From a checkpoint of a small transformer trained on Wikipedia.
Architecture: RMSNorm before each block, rotary positions, no biases in attention or MLP, untied embeddings, normalized queries and keys.
Training: a variant of Adam for these matrices, 107M tokens.
Each number is 128 + 32 x the weight over its row's rms, rounded and kept within 0 to 255. Layers, rows and columns count from 0. Numbers have three digits each. The size before them is the row's rms in percent of the matrix's.

# down: layer 4 MLP down (transposed), 320x128, rms 0.177, rows 205-239, columns 0-127
# gate: layer 4 MLP gate, 320x128, rms 0.187, rows 206-240, columns 0-127
# up: layer 4 MLP up, 320x128, rms 0.18, rows 206-240, columns 0-127
down205 095:061120112044121140105154119123102112109165168103107113125083096141089161128152114110125149115139162076128082125126161160099125085135128139109133088114090170112032172161145127105190144139162133136117085106087101079110095123118116134130109072172115080117097126144097086118127152086119105101123092117135090108094094139140170145132084042117114132174138135096188179060140186117133087144213
gate206 110:032113101139097048168152178166160171038116125172143053092141109104141122096145124047093094145101171158150114098100085131132153116097084111131131134105128155137119130136134190127128143142150134149125133158122123134087168150178110122151131137143121074138164117096080112126092122127105158153116153133144151132163159139110095092098194132081113161151144161189118188138170071181118183101145
up206 110:126092101082096154141102078128136161097094111163128149173129092137190138071149112157060131122130103147163144126132132121135154074054117152111141191136136100113121165154124162106135118123146122138115168145109112148102119112182116091132150137173169085138144181185098133118102107197119115127212114118134079171140138103128205155135084105173128146129119141111027107109111108037175112172131
down206 110:097116124102137153100146080138091138127106099158121070183130137132108139165083130062091138141087168156131133173137108071140164092138132109160080178116095142122076106108113109132130134112149132161193097171126138154063132145142121108092131123126159135225149237115174069158165081149178078146099142119163123091122133130105085116188154092082157110093146116164156152138104157153117125177094
gate207 097:157093076146102188159120175098167072079206147129080133108122169140134150094071139145118110144134160117109022057109127133127090169096171124118131134116148069121081127098103112109157140138078150164183134102068144135116121158100129145158134117156160071090142140104143115156107162120124091125111128125143142134152078133136174151093153151146082168125173117167129090133088108086151154152224
up207 097:115132062116045133085077120141085096210203157126164099137083141128121092141092142153089122124098127128088128150106125093144117133128184119151115126102159109147145133110124107171097100109096140144059110113192080128159140200053158125103116151154123139129120124189101167117116193141157075163113121094118142085151110040151110130128174124133126121150129091183100125153099075147127089169141
down207 098:125156094145143217134110122137089145115071145118117172160113109196132122142089178179085115138160134143101123137133106121159093103110134142155105162185118144052118114127117111142173083117124182180106147123128098131146139115136157145198068172136090106164073101121108121143152145079157132178140092060184149148106161124120125048219147165141063110152134102113101119162128123149150145091098
gate208 100:159156143122130131164134185146129113131190148096154116130095150150120142110152109194091113107163146094108110188136116134162130148124171150137142145116153098098217171082152190138201133144088183140072145111109154139089202134135115115180148136122097163014104103126086105098149111129148122147159116121177175178080102105133170148130092160174108104116093119147129120094083148147094088087152
up208 099:168157127141129102099165177115120169150133145167121166106086134105136151144131120129074120143135170136125166133132047080069145112122122091144098113150150115132255152142153163112240108136155166099098137140150129130096071111162159109139107132127113094034129113134125074102133152111119157129112144125057168133121112158097128139135150151132119094166137111131071140120113188161087115124094
down208 108:088116101146118125105120092111109141105133120106102105152124124150094116126121125101167152130124101148156142100128168125137125102097126144122093115125123104129000105167124121135055124125137112128161151139137116118143121130134125114103139125134119120255137121118133118104120111114126129073112107111135127158125132132151093156121114112143132152129156132105128128169133091098138188155147
gate209 103:129084170146124101103034088083188154157130123132105168126096142059102150063110106119122096146202094079140082163110081125121089115158140119103136173134111152110149120173083086094120110164076109128165052120090117169155154133158094101120208139034125133133122139158138105139129109157111147150151162088104105151155139097180116138142129143134108073091106154124142082136154109105176149146110
up209 104:100143121131157158116155140149106177130133122182111061204128102134134131123183134069121091094156178103141190147100104107074189073144122093114044182109116085086144199141116098132170160088117147163130108159123140112165174115114061088126187136131136126114144120103171144142129146186129149104149094157145135122080096143178096119144154049176111160099138127147122191116096132132115107116104
down209 107:158134102045108145152092134114090133144169145189131146135097122135124144118120137140158122158106126132083118129133068116157158176099170074144190133106095118100132120132122169167170108152111124162107093153094170179137114139139162159152141054060079080120165161137130031131121132123088141158137165167149066088167144104168065161197136121084170114122153094107153097109092163099106098156092
gate210 096:113101125110175145145102086152102181136164079152118142109100104102101189111102076148108097173152147165153198137070105101067144104112120128116110201139170129134168103163073169128134134114088113129140144113154165123138140108177110103154184102113144174098162175114148116063097109094137052111127061118158115127104072112119080144107165086164044136082118168120113145199140137127109135114124
up210 103:161175090108127195067117121094119107092161103084168093155133111162117112227083117120154125128213124115118049110127136098116094099094126096144141155144145166114113099154086116175151095092144082115143094135152151098166122108173135107154142063198115102169119093205121162114113157160189127138146123088074127105139134144137065107140096162118135143143122134130136189169124105106157177106112
down210 100:141121095146072096125124179079104096100110110062147181094121180142151104126152134119151083158081114094124137104196181085113116096174118119079143078094104161100164142086108173119144167118102106171121107179190146103167088160079166137063107145103095108091081171147170112206112131120132115151167094077081129164096088115127113105171181128113130132071109109134103161111116137108162104125130
gate211 099:094090109104150075134143074097163147141108137112157142089141099156178131144077095088107157154152195122134153078092102124095171082147121113122146159104100188148152112154110109115120078151152080139190162159116178102152063086126101173153107124152158133117154149133161135136085083147123075117106085099131048146159128139174179109093209123137131154082114125177171162141159135197137155159092
up211 097:110069119111169111123162160118160147175109106103181107107108148193174183170125120110134157123126139099120128110106145117143148136153119115158103161110121144137115099133105085103084129103138125104136205173140153099134123130126156210139075145093114142151122134108128122182064079095130092111069111063068048096175082120121172136120179132127141120100138185184168150177163116188132125158055
down211 100:089117152121118110098107168124121100103123122102160157135154166158201177091160141153153135150110083085151130146169158110113178173132151152147126115148082108196088117122108152119146137099107195112109104178098114137113119067095152195119150175075138147245130121123103218176143089083109151136108135151107167110165136106072093134125133151144155107106136173135113125118127099104064089097083
gate212 104:126069180137110107151104141116050123142105116115168140072129103160132114118133101153125121152123164100124161150121119226163117133186139119129160127080160128147183103136149139119163095155233089109215180113096135083115138168133134127158111092141147104131163114138164111091144110111164166194096132158162100084138128105180153134143143091106129133127146035149166154195137120132180154119139
up212 103:174118098146125100183135171138159106122157130093150128073122141179156146150121173098100145138133146103110145139117138162124074133147180103106128081136123110110162136130147159112189062106123166168124139077162121161141130133105121209206123094177070108156098165156066140047160148111170143121098118143111119142166170116149145136122179096181211098099091086147138142129096152080130097198124
down212 100:130143098133169140139149168146129134073161158126108171137111137121153110124190179107168063144103112121193089114105099102104101147160179093170168111130140101069125124114090116134103120087066108132183117131189104079089102142080181149078103093144092103212155168073140068101077104111148136123117115160126089084150150122077123091101081112136146150150133134131106086060144066107123152151128
gate213 099:110138137139115103138101146117107114115142135165092182105168074099099099055146049132170156114121148079200098118179118200193137066119101156115097106176133111135139103142139109115138135145151142115105141070095101118140136127140142164084160126103098125148122184155121171108147121142172107118090169096171162174077125087167128142107167161127134114105142106097171075167106073150055127134215
up213 099:131152149145162097131140110140101160107112081087094130128188089059108125115134147190102141063093144126142131084124116121167107166119119112149137112163085097121118157187155116179122204173126138177152080082103096165138155210106132163094108163125109113120064113137121166110115140164112176149106136086168133149170203143113084187158172095195119104129160131148100154112157095177078146117119
down213 100:181136152120131159101187123129127137154172161184120180115126133104185173103160123098082120121122173164092116136119152133109174120154120142186186117075093109185175130118121094153201180108125126119090109097145088157119168115187185110161111162100154116124094151132156160092154144167108124127091133142133115051092162067140134141130111211131109149106161125190043097106108136152121145096107
gate214 100:111123123098132128151106067145120171161110102144084140063102081107175125192114105051109124162163135068125134173083110086128107160108108143130115126134157123201137144146097165168113149065127154112148156135126166130133144126109126115141184122142238087113165154154123110119075147074105128191104157145140087082150109145134171116039153130127091161116173124117142162118165134086188143101112
up214 102:120099163070189076138123126145186110099100124092159109138142124177141130088146136105158121149116099085112143088150113160134175094135134134148128109146106118071151085100129103124078118070087151194053120140173100130086162075132124145133185091131131088059158049174081089105126103156100127089107075139128144110113126126137082152117082102109142103121145178142077190102111121160057084132124
down214 107:096128094131162111128170112119153101134143141074114099085089093113142104174151113080170113185166134125190148153110113095136107101113144104131088131135111118125065123151126149092136162105153143141170120164137160103168127107173113107156187128101152140012156078156136126165066136101072118092155133147193128111078107108061113119147080087143126157140158210135118196113151113102167182128100
gate215 101:125109069098144166113151118117108158157156128112168092128108186154119088178064102147147121162098153078165154063145078155167135105148114101079118126123180052114143093112147122093094117141188127115116192083142152082141114124064117147117109117122147122120080103117091115123083157223178075132096119149141160132127116138136121088087127146149111126074140103140141117235163109099147137163095
up215 101:129080108167110143105152121132114134143123187087084156116163138157089140161091113143131135139148158142092153067138105174129090149089184112165116135063154140108149156158128083120127033078158077129072138137152146139152157072097072132132157119162201085107123136157147080132122073100143052096206185171096171129104146143121124102125110133140165189142152112162109097126112096090152111151145
down215 103:107118131080122140143139111146128162124098147133144151132114106151122083153076139128134100143172106139140122101175130080184137085134107116155108120161096142144143107096089115105174143120206190092148114159102121099098147161102157125140074150133129123250067147142151161134126026211133128161179124141084121113209144115128142080099168121114135113104176092105161110119153113130085103173174
gate216 102:132122114165125138082080119089105126093132192187109126147137113141188139130151089150177135134086138123101148103156144158227147110126202079083126182134096121140101082147087090101149160152166135152144136106114090108140097148096090179117120145168140074137069120111053151110161147148095136126077138132099141168143176126150138092111109098149079119154102134155180218135094154169097175124155
up216 100:147183115156126119143162120109166081107138120153138157124103149149214140094157129092169108133104124135121122113139104065168069130146132032102073085102147075149137174117126149064114103133120106138092089171129133124156146130033168154114174152126154093113094123175081122121171114161108126143120170093106173157105195093138070061098122116162137169169135130124108135112197120148163147152121
down216 103:128121156096144115088154106144136150179132148163184187171158147162154129081099168160133143149166130114105126157153099115142089166147091073099121078130091065116089133093125129058140159086099143187119139123158127163114170107181093178140103141127144093129123108130105178172155178134060071115154114108123082148122095178129153090125220116161167086127144102071135117113156147131078074097090
gate217 105:072133145192129118140108135065146156094123056129161111105102109155089094094079219131175137178133203118154130116135125117138138075120090107136156141101101123146127162128123130150099106150160103122157184127103145097115180136174088121144144104125142116087103062158068089170109080119161089131116124122080100095094130096110141145153127100109133163097150095182143081088199088155145135209100
up217 096:131137151138175150114198127142089105117174107137106142154149127135122176101129128107081146102100125112210096113096127114115115181156106126098086100160096160092127088073090137065148211166124105104072158145176076145075133104135134121126187117149128121119142142147159144106067131134089083200135190094193083150067177173132096167116170143122066153149139140120138106149116147122150159135166
down217 098:128112126107148102140151085090094105122154115093128105117195130088041074124083115090125146113152151108086145113120138165128153100119137133123189118107147083193072147107160127135126098128123111131130151052125106147121124155224102141123160043133140111136083104143129151168151086111102145147114195161109145186075095103130114100157130093115179163103161064144168119184117186165176152132142
gate218 108:065140101192106152094085158124105107098094115133129113135144040122149132081060106118105147114136116131159106112206117147168100077137143168109131123122182093191126130147128128141116095136144127145116111094133141145097146044143024148159098141182165101085109141143062101075109136144118148100132113112087089116114107130137142150124121158115094112114126142140180170153076138229128135097169
up218 108:152175159085162125110138124120109126074146128176105174148158089137104092119123120127135114114108153103116115107137113101088128132110154111132103121087105137105130123136134116077126106091102171109081130143215125170157116119039175108061135135179192197103127089183171150127124114139125091153135100126087154071140168104154033165106142165037171093108120152141130103104180106098127128173092
down218 108:161152101125115101166134107116094172116161160152150143083111138073149123124109164117090146142118126119097129070137057087149145151136169111128154165147054082090162111078096173060171111128077139127159137117101095135102106087171196166121162062120128095172150131125129059150104053143141142103142161121137160130135149119152101121169111135208144132145112102108156050130121182094119116187172
gate219 096:087131108154117185152148127113145138138129115135101137056121087196133134143160158102153112151157150179136128123143126150068068145100143087151141106148142185160141076159065122119149144076145100077116075131118129142162108151101083155096069109149152106094098108141103158202083136136118115148121118133139101136172187156123160135105141115108152142093187206110135132132229101175159146114205
up219 101:101203099151110159114182137150116160185135140117120110146071084088089115150089178121126091163161196123124138134084119056126110048096087166134123136099131129149109116108174157149129170105117133133164119117136100131145093095080136097033124144103155112144160158119123132151104126141108108157154134092146111122151160160125082097147103163144111164093119115137104077057086020121113094129187
down219 098:146133145153107130116049163133091144064127092133097103102127104126116126151157156093117138061090157110189062119110175151170154148111089082088044170139101099088162108145139070119122131135117091113117156079075138108147083121175150210150168146161117181162105114130104152111151184096153108123115155153164122118157164129136145135117109196059115152092102125145101091158167159175116120136087
gate220 104:083146130120153106050125086108149090171181125202118146110106098105163136143061135137135123142156136157093106078123105156152102193106157091147114142133111126177109150183135124109110134168069118095135117034161105122170110108139147134125135117147194149111168160186137154106139130036155131172139134120057137080115146144108147138125165156106127093087088098178161151149117137194126162119183
up220 102:106121096168176162090140089096050163192115089127139058080151128126167128135125137166132155192105133108080096137095113109149115121147166119099115111153141095131179106113075058162143135104142121148104138077132130085120180128120122156076171135157145132118149129152166104067135119140135096122133158129104212132115127104152171209156060110146165124072120180116131152106060130153191127146103
down220 104:121128106096150130088137139101160129095172087123114104110163078136118140078119129123185154126117107127126093145058123043150139190117133156125097180147123163141113115105150158093140076097153194122096147137057144085122139036134106146160133067103151113123118122065099041115059140112124144078141197155138129146119087094162127090112128153162164144163136125170107177140187123127109092114120
gate221 094:097152129162137077133131106105152066118113086089125163131085175183096141065116153138074153126124180146102186166167120131130103133125124158182092145153112145146122130115134126152119130120163116110180164098131121155078143201154095110154111110177179080117118106125133076173148136068150132148111138118105155106093097176123168115151143109167075183169169122168070147116150091093164166127239
up221 092:133157163124113147112138138181113169106088114097118153095090118157094126164160133060178148145144141160103121075079153115117099203130131152167082117120115146134085098135065175129172070187134128126139109146148130141110168146143106187122094098109096093150067135100112068147255157123135191113124158134130106156096127148091186121068122139123126135132066106098117120156157090163135162117123
down221 096:138115122127100092120093184133125098052085134129203097144140154107148138123138150151189119142107116111120129151143146132112120115159146150135219082092193149199132162150102083092122184108074080086147085182109102118162119135142139182091094135090144195162128138140131081108096121119150153150103147149059097098145111140098109135067103134161127085100150127107177062080135102158148080096132
gate222 098:151164099115091083134082133035140146182117120124105098107105136095143135195084123125046092139096128059076125141141138156152176175119154104141112112172155144185110177129067095115130068068154135139177101154118153087141141125123128136151126152142157084156126136096060092160098125164124069146135141128113165145159192180153141121070104095074112117135140106153159107086150092153098151139121
up222 098:152158064124137207113160128142188121133114136153129118090176180132096099125204104124142129150146081120072110148130125135188159109077153164159118140149119104146132113075174145120177097125157126138140089068094087148122165077113138104137137144145089144153132156161157132139202179186147147134090089104245161098125136133154133119160104128104154107136101103130105116082158098146192171081147
down222 099:135173097177164101104048089149128090182115141130139129127237128145107121127093114145097104183104115089156180078154076150144054138055111131092122152171158129133169079140133146071137113102123130166136075153125157170157061121106100130157138084090117138146138166098162182128115128153155129082163131087107134093107138164122113160130126103127148080100143195119167140179094106119161110117108
gate223 099:095136173148127136127108080129159160089154065165146105107070159138148105123135131163134122156122088168115054142151132121069150123121116094134108118100128080133157111140155139159155200187062103123120110131107160136126168098139053079141176114151078123139052121119123167095096132126112084155077120105125116134086204136170128211083104109109113179135108108164161192118184125104135161161140
up223 094:150164147151163146110111117100141118098130118115100191158164132112058087164153120072137126130082183139085042124118139151134111119143063176055138118090107087107126168104093114084153120169161174081121159153093160143159114106172103166138107110162181119115085091174106126116078123110087157145102116172160186122112130116187088127144080126165135081156159115129153120121153085085050142139153
down223 095:067100163154151125188074067173124163170123125141113080146115143171134173114111076108112150136148141118151111132082127113060112125081114123118190180129125116146116131099098096130123149193152088194138091140166071144139168133123123087188157138115084152131162180113162151109146044121140118128096165129158148138112172128117086133058151149147117103121133164210117108137112110178114080064116
gate224 098:087142171177171103189103111118144194111100116110116141155145071137168091123085112157148143078091179131160150107143114139133130113194052116069105098172175139153096157064163105167128159170100188102138128160114101150131158129131087181106127161114095131097088137131123127154139116059120106094118088165107170131161148167143143164117118088121080104137088065144151173117132147202102072131137
up224 091:059110099125167147202193074178162094128160153146143125167127172164115121075147076080095133149177078189106115121133133125155044170145153145159134121127096149089183162085086102106103126123085124101142107075099158148159075127135122111086106156104132149138115162115111183110165146134129173083179108123087133107144134125125120123123116135136132089129145073154090170091187121096119142212126
down224 089:127121136137105123159133134166104117138147115164200106110112179190125144177145222138155132093153091151080137147107128125084118123128116164125147169150132133104253076134118138140093090130155131181129143102110158131137146095096141107128144141137097108055112112122138151162154097194193124094146112073156157141144136065183080108123121182156134168160139091182149112171117130133131138066079
gate225 099:127112094168173098145098136099138134108112116099147126095115142169052130122156158081121081142105101150193168103094112122092143132177136104070139159137128149145125109104099155100163148103090090074124103101129110131083168100124128135146075131079078098158159118179181085160127159030158092141051187119162161084167142103110098141109184102129139068092144152113170173091107174127113145103128
up225 097:168080166057105122084143210110085109122133147134145083136099202123111137129135105167101143114111091180195170131117114085096118102097117174155135106129167167142165142150162133148093130143112146124160138161116134105155133127112109157132134169169145135139177176103081132147120127155179117073136058113142114206104147132188127076102082115163051129105101133097076103143137083127124065068119
down225 097:143138177161097122126087123111146164115093148183110124115148123132153132103141132135053126072114099082099164143134104145095098117099110156130146156116138141154119208066117123115098122190130087055128167128095222179134101089194152179103154137106162129131151081129136235143175146104097127141144167139081105124136145148148139086129164121167114171102128074151127139146061103107121107085159
gate226 100:159162146236130102179132146120150133122119119152120102090187107115179114127153093081133142112099159125126157130094109145097117137115103134136180135172146154126057099090133128161138179106146071150131122115135059101175161167113131124154110080112147083119088168112081116158192172093145162136112161147125061081110078117148117109074147124112074120073133117165216183114129097120146168150128
up226 103:162096109106185103116138135088094099113158087032140146124078118096072133157151108097142106174132106147113121136161151104122151153103170139149071127079141118159132106087063173110115093120133153127097110175175112088131101182114136127103095167096158137131155140081076134106129100153124061116146153155194177220121124114138082181097137138139158099135136037147169087103113156131161122146151
down226 104:151131120142130106148116145126110111171136173109142204138112166195112161108083198142128171139129159152194155154154116158153112145157114129150143162127046115114199062100145082157133164148142129145137142094136127126150142088138130136136111130101161119079215118206137192137179109128167126090134114123214155087081150105139062146150140126067127158088158101109097102126121152110132107095165
gate227 107:112181134158110146117078118100129150128122137145164195112071045166139103100088115128101165139162163113117146129165095163197118149161108143077122100175134085162159126090185170100120053121111049106091140075147138162102184116127128124128127146123128090083082109106077104121177165146131150119111096132079155106133139122129140188120184153152121121156105067154175094142142087158066127154154
up227 102:133150077114170125182162175047133121141097092086111141143083157077136160092168125142159148093154053134122117113197109129089128162061146152082158095135144142139112121130106093147154105101148145112117159178102145121109100092144172151118153124178129156143142173144141115109060100082119081107188175121101176148110128059114151146077092152115136118126100160119043159167163143078178133140117
down227 099:150116123124090098100151083147074094095083083155142110115124083143130084113077158131104145153105090126198165166132138147142142147171132102120085139156118118159174109088107149160150162124137076024091147133178165141090129121082118140091192179145146123057114108111076153096128155113108105098076134195110143109114098180125148106103075144146123151187105134126150183137153168119110098143202
gate228 095:083129200165095124104107099118109151103099122121100121097104104112123144141149157188127172176162141187145136050112112145113164092101139084160128138077131079114118137176098144124115109141063089134125154088161126144189089127148051118090145182126138177149120170121139172170140154110075153137104181118122113123099164068122213110142130110152081143074122148119123092066095189099114166150126
up228 102:160087085146112172171130093124101179153128104126112110133176095130089082139066210154109139114099158086173179154072109089110092137128130099130123135146136142135136131099106158081150128114097111135166130143110132099159074094129179128110150103180227181151104160115179115172105145182157070147155098148125087079161151176072080086132191120124131129115173144146138170087105148120135103150098
down228 101:187132114193114164158169146074104115126145179078177122120091139148138148152093131185193096130127140118168110118134097150126136129076155143117133095122153142157158084117176143153137119183185188125125161134107047155150122115108158109191137093146138109114122192151240094113148116146132137117108133136087106120177141113142137143099095106167145158181112084104176105142110216162089140127123
gate229 101:124149064099123125137115040067137128175128101120162135096070148115114130067155137047132106125135152117044098132161114118101112119147208116053120165154115131140149129153085149157126092168091140145081125106148087163131116133170142126127143103081100121112146135119081111094109178183097088162174120106121109121132189123071160148088130110084164149142097082175126078131098115082139158088102
up229 102:150092150166165123209110108151104162118098113186099144106119110158112105151110136161094135141179103144197138087100172079156049113117078174145202132183089122144109185186157086050137165110138147170155141124131154133171127132149115175060168119145157088129129122163117142084106127146120129107093123124098100176103094114132070093102124170131119103118152160099121154155185130115065147110135
down229 100:138155089133165106102077137146111194077075116115140159128148148141141087156103149107113171115156148105192104085156122131121164119125076161118086113131173072123165128091114089119109124160147138097140132112088151177156130087153075162137108166128154146020137115101108154067159153135177148128097106140131174140126168103100105082054170161106134068146099145102132147088124057107123051159111
gate230 097:100086166137147105151096187116188088100146157116091121084148140103124174053165168145158138119137145139139113135152127151123130094063146077110133150092114153100099074137036124146143146145156086117132157140144136119155145103212204153143145109165192082088128112130143109159110108112118078141130172064142118098094164158113118137111196104121096082144152151091150139181076176131116137122067
up230 097:118146177155115073045179127215138140144121134127080147151163152130168139105103113135118133137181128103156094096158149169132167125044096166167111123099112098111175150137096122150151120112142183081144185147145064122144159163148129120102081151151183132131109116106070106153075082122120151120064120107159147108092164064100180182157118144144096107108168103100121135137076106070143105127098
down230 100:119146155149105132103122111109123073137119194120060188130130101135120078082166128117121134101160118085141124139146119119189182124130125146123146161118112138113119153107135082075102119064137165104124184104126161079178153127174133106103157164188095172099129103037133112120158140135097096177175104144138124106143127172120163078077058088129130222156093146140128146190128172095110134097089
gate231 099:150134119081135143148097127174181154085145146155191159149164122091143136105112078087106103144109098113139124064167132130176120082148133146162169130119125112124147122132114104106118113052143197065144121101078122133175123189127132127139187094094079097155180146133116102128165092171205135121076132141117074084151126084179173104081163096097097136107095143069123111154115083111183166091134
up231 097:155133143079083113043197130150123138146152115114102150161151142109105152152095057141165090146155114154183090099153116120144109115160189068162122132153078135146130172127118076147146090121108081123106098134159174077181135201134111134071158147140212151124074095090161123125099103205112117102123131145061117118112138087111153043152130141125129105137102153113096145131168110127133118088129
down231 101:096138110100145133134176082144114142142117128059173174129120159096089160154145088143189122171164132128090149126110115183102126141126110132152135135144127154177072110076132125133122128211100123105089044151114136117128103159141166130140145117114169156035123118132105155134165120176167086016131135142069105115101093164125179128120141146126113145113157156186102159158158110117170055089140
gate232 110:099112141148150108146078121097148092158140136170125170138081081131152166149166145077129157126140127107186102131133043123145151154143169093112127027151083111131135143145191087109126106114104144162105123056167096164062095104161127104123145123096150117080166116084068147093105116136151088167146173112084086216147161108116167140106060121133108119101095132157127117134153078123089122089138
up232 101:119122132158128154125149129114111107091092064133111218104174120126092131166189168140114135104111118133051107126192137112165136102119166108152118112120122103160147137123117138126109109116162151146173159060139146055162192133129178146135101166091149106173063128094153137137147123141155139144185048156118125107199126163096195066166137132082120117167139128176099125107126048114155147133148
down232 104:132087099119131119116192142109169111121078129163133108134106115151093130118110090166144067190101093102128144135103136130120136061137097189131112114187141153138116100171126167140192116145108160068207143138100166116121141104101103120171148112160114168047147118121109108110131121116056114103125111131149085138125119065148125144090052076104165104134125170115073148089112053185168178121098
gate233 097:097104156133081165143120167124142162131081089100114171166102119119158121147137149074142149115130122121153163156088116116145108071158193113092163123068121151118086103128088115115130120090173084154131128134073132167122140076139155085074114077141084081150127101125155088169091073098092067122104152168163123114100108096117126126143101077073125037128092085095189103200125137158125169178127
up233 106:006148109125071095183159143113125162097150071075100147124131105135133079100140182165171140159149137119170144131130101159176142145097084064143149139117152119111132176089115155089131182085117124122130142166134088048138140174157176096103191118140078131133150096138123125160112137101155078147150174166167112148130100115166156091162137137156146128110125102139151094191127128111154167157065
down233 102:123106089109120099134104163105123060116101083096136119146153155152151138131088102129139163126168113140151127102124154145128115139147105087092149148145082164067122111094154126087141162137147150119067104104142136125143140132069184085121098085164128099255095115156187147080102184091113085174112152137151096150090173189147159167198174071124165132121157135060126124131119160151108108141109
gate234 096:101155101084124135152141091083103158161146125083141134113125157066200085123091125155151109095101074147116046114133125174140092076078085145142089144112065123141169131072112095156122133146185161119163090128128146142163101176078084170071101136129149110136111130106097123133144185158176075121110113101138170120068128114142149143147133118156094090092118146156236151106090098145120126121172
up234 097:148104154158143130163155117123161114105107084200156110110148095179098125097122143114151190133127204110185157143177153093127160162137192182112123118142132128108093105137202157061120162154128140104100106131104103081154146125165135118139159136130083156118080058127188134167168124114082130123210093168133074093122160110139095091104115142132145104138151146094073094154157189148114062151113
down234 097:172078076164115132108076136169144162121156146120112125087154145125092149104147157126150175136122187133132134131110111122105150159140183162163070108097124133110136095125137122033115098142126112094092190144107085149098135089138102071160156120128111154067112149137143167202071106054093150174127164149117101123114131106159149100050138133142143164159169162140093112163142106233135123172128
gate235 100:068076073113091124174075126109099050105139171152104112124128198117147138102106144140140173203141044167118119116113122155149178110093140148099094139103143191134172105121118162149153157080102151118166113166123130117123134167141106174100068146186147131142151092109124106148113143137151129108072184150118102088134181096102103127132126063175158129080096118125122131215103087121119141150096
up235 098:194104104148084097117130196118103112113140165140103090107078133142105120137118125170133137176130128163074091124134128141094097181140185102130134087120104171097149187140104141129144098174155169134129095141130091165095098129121075177143108155112117058083154130170137116086152130132179136117097164115067124202130157131122118148178109086140142134157071101099148025083153115163146192165084
down235 097:140140164141145147112156193121091113133125136148110164073163134141134113124150090220149089124103109142125134135085118164119109131077184149122131153116106171144148122113084102143171171120178107111084105103148107167139151135148199128142087213122139136041107149022135097068134152145146184046154116127089080121142137160097179065138095148132148122116147113129158122120132129100156094158126
gate236 103:092074099137165136151160157166128108176191139154108074093095147165157090099105090134094126182112153158130106121117126173158082128164134126110151093093145073159130111159132149137135116141138134181131139076137149147156097093145068161123176147148154119101113126113116102097101141129129067130038098135090141190056182159148126167157135134120068073129149131198164160126129175101062133125195
up236 098:117147101136107099109120163141069117124137141135097089120159156117168131154133113118095109149103107150114165102132161128101112116090103114132157080095133174103143066143110057104146166164172127147059118156149105139168136189092074110117135099109106128155116141088050103096125155144087125134138190096155041106081167040151118139107176121085145093097079100123064058179110092116136159117104
down236 100:063104151108094092135102148162166143130064193131153123143116214193159184110137146073083111137117143134160086117193139146136148095115112131116141053140219209116160149094066106101071115107106102195108126134088106116092130128150147101115111163116129124145136110089131168143174165166150113088131121139132159101126128142170154123177144145107139085188135122140116162069113142137112104138153
gate237 093:081180093135118124107138078131102145164113173106176140097156121115153142101077097081117120150117134121192185060109151163100175174154166127139133155158021167140113170150134162091109121124113128079156140127081145140191092122116130155101115128065194081126123108163161103115072143108118102188150108083135125116105180166100149083102142150183108104104106107157142112164100137125057126122140
up237 099:151066108095108159177054185155104119149112110124134122155079126094168176068109150175139201147168138099116122157049121111167129094158126100098123150048115121124116141098125112160164145139177142204166046155101147105135100099132128087159145114128099134113146140137117121115126123150151145140156120143084109146119098093125150129161092183144139108202147136163137182119073164053159125151093
down237 096:065096133125165163086141099107135130107159126066127124094103133147116165097151088103064090118138143132077124133103129172151150108146115196123101172090147177174185108167123122149154095126112124117126122141122100127155160145123121122088115075115095138011127070133099168060047131158121164147143173130059128116139110098139150148056127095145118111092172117169116151203124149157134108135156
gate238 093:154138141113139145176141057094112148105075172134074138177112155111153131124128141128190178145134067100137185145092098114083104156168247164190150163114133104124135121143116114096143131165121122144138214129102173128189110133149086115056176125122128130165081165103127150120129112106124103118178128087134137145145139121153108072037158103167112152156144105136095142095157104130141115158124
up238 096:145147120111125088127110135158087055170137135111116092102155138134120135094187090096155132122069071164167102094132153115190161141152115117164156122148111120131112090058134133097114115136128142098122075087145078166095150167129062166179161176099136122112115118147126145165167165131165103207157199111176086107147182115146162139153142176153135112181089118144092147106138041186138147140106
down238 097:094123096134119147183084140100125161158120140118110167148098147130128177078109132118147128106131122114162118138146095127111085134050051079125172179058107136126128148097103146068038063088114096141142155147053107130169152068103118114087094108152085160126150134176111141155155146157096139124120120122132157066159124121113094111145181064171183164112138112183115172136154169106095141099106
gate239 095:134133126184118053134096068136085118102063175134068029124097185185160087121121108127072177116108079061184125154141117120123078189147107092144144121148165058115136161132125114126089104134119124143175129063097170134152098122108117159101115079114115142137108100121102110115146171115130125125089148126168134156134138141159177162142123114111078144115140101152149085104187131146093110155184
up239 101:171089067081165140099122138077096170116119126117178153097148090147118092146131117168129178143125177126093202150171119125100101113124056135073181171113216127122151156133094110159139134165133164125073092181130150120119143181119119117153137155149154132120086127141092102194108113168119072148193133124108097121193088200081098118098148103166180120144111120177147134134123098135157152106131
down239 099:168145149114175167160140180154126154095182098169155163145125122130116112121170114114130120169091159151102149098165057148136179081158082142134144114152160100153096131088152101115190151107206137159095139110038136141134160135080109125133090132125126080052180168161135152099154139075129204169131079142119178124118154147128158188151114122117110060127109099106110118166103138164125104122073
gate240 096:130127142133073078141155090112193131098054128091095161085140154110126185122075149132156134127095147175117095107093097088162095155124095157125108142073104091220099133136120126093113106093164082131145186097090174145202129189133087151132072128129194169121169130185123136117138154131143129137138127087111089096130159148101115098149177132129131191079141164143112162127159168165144156124174
up240 093:125121111117105041120130113065138093125090138136132163104137071132130145081143098196140146093117127149186225127107103110117140156087068083104153144160174118130170119167126091135096125102172134124089138132157209189105128095144073143115187157111102112119121106122163160152167172140167152192202111122114144121090126195119132164137087095097142126147101149130101140087169099108119149081117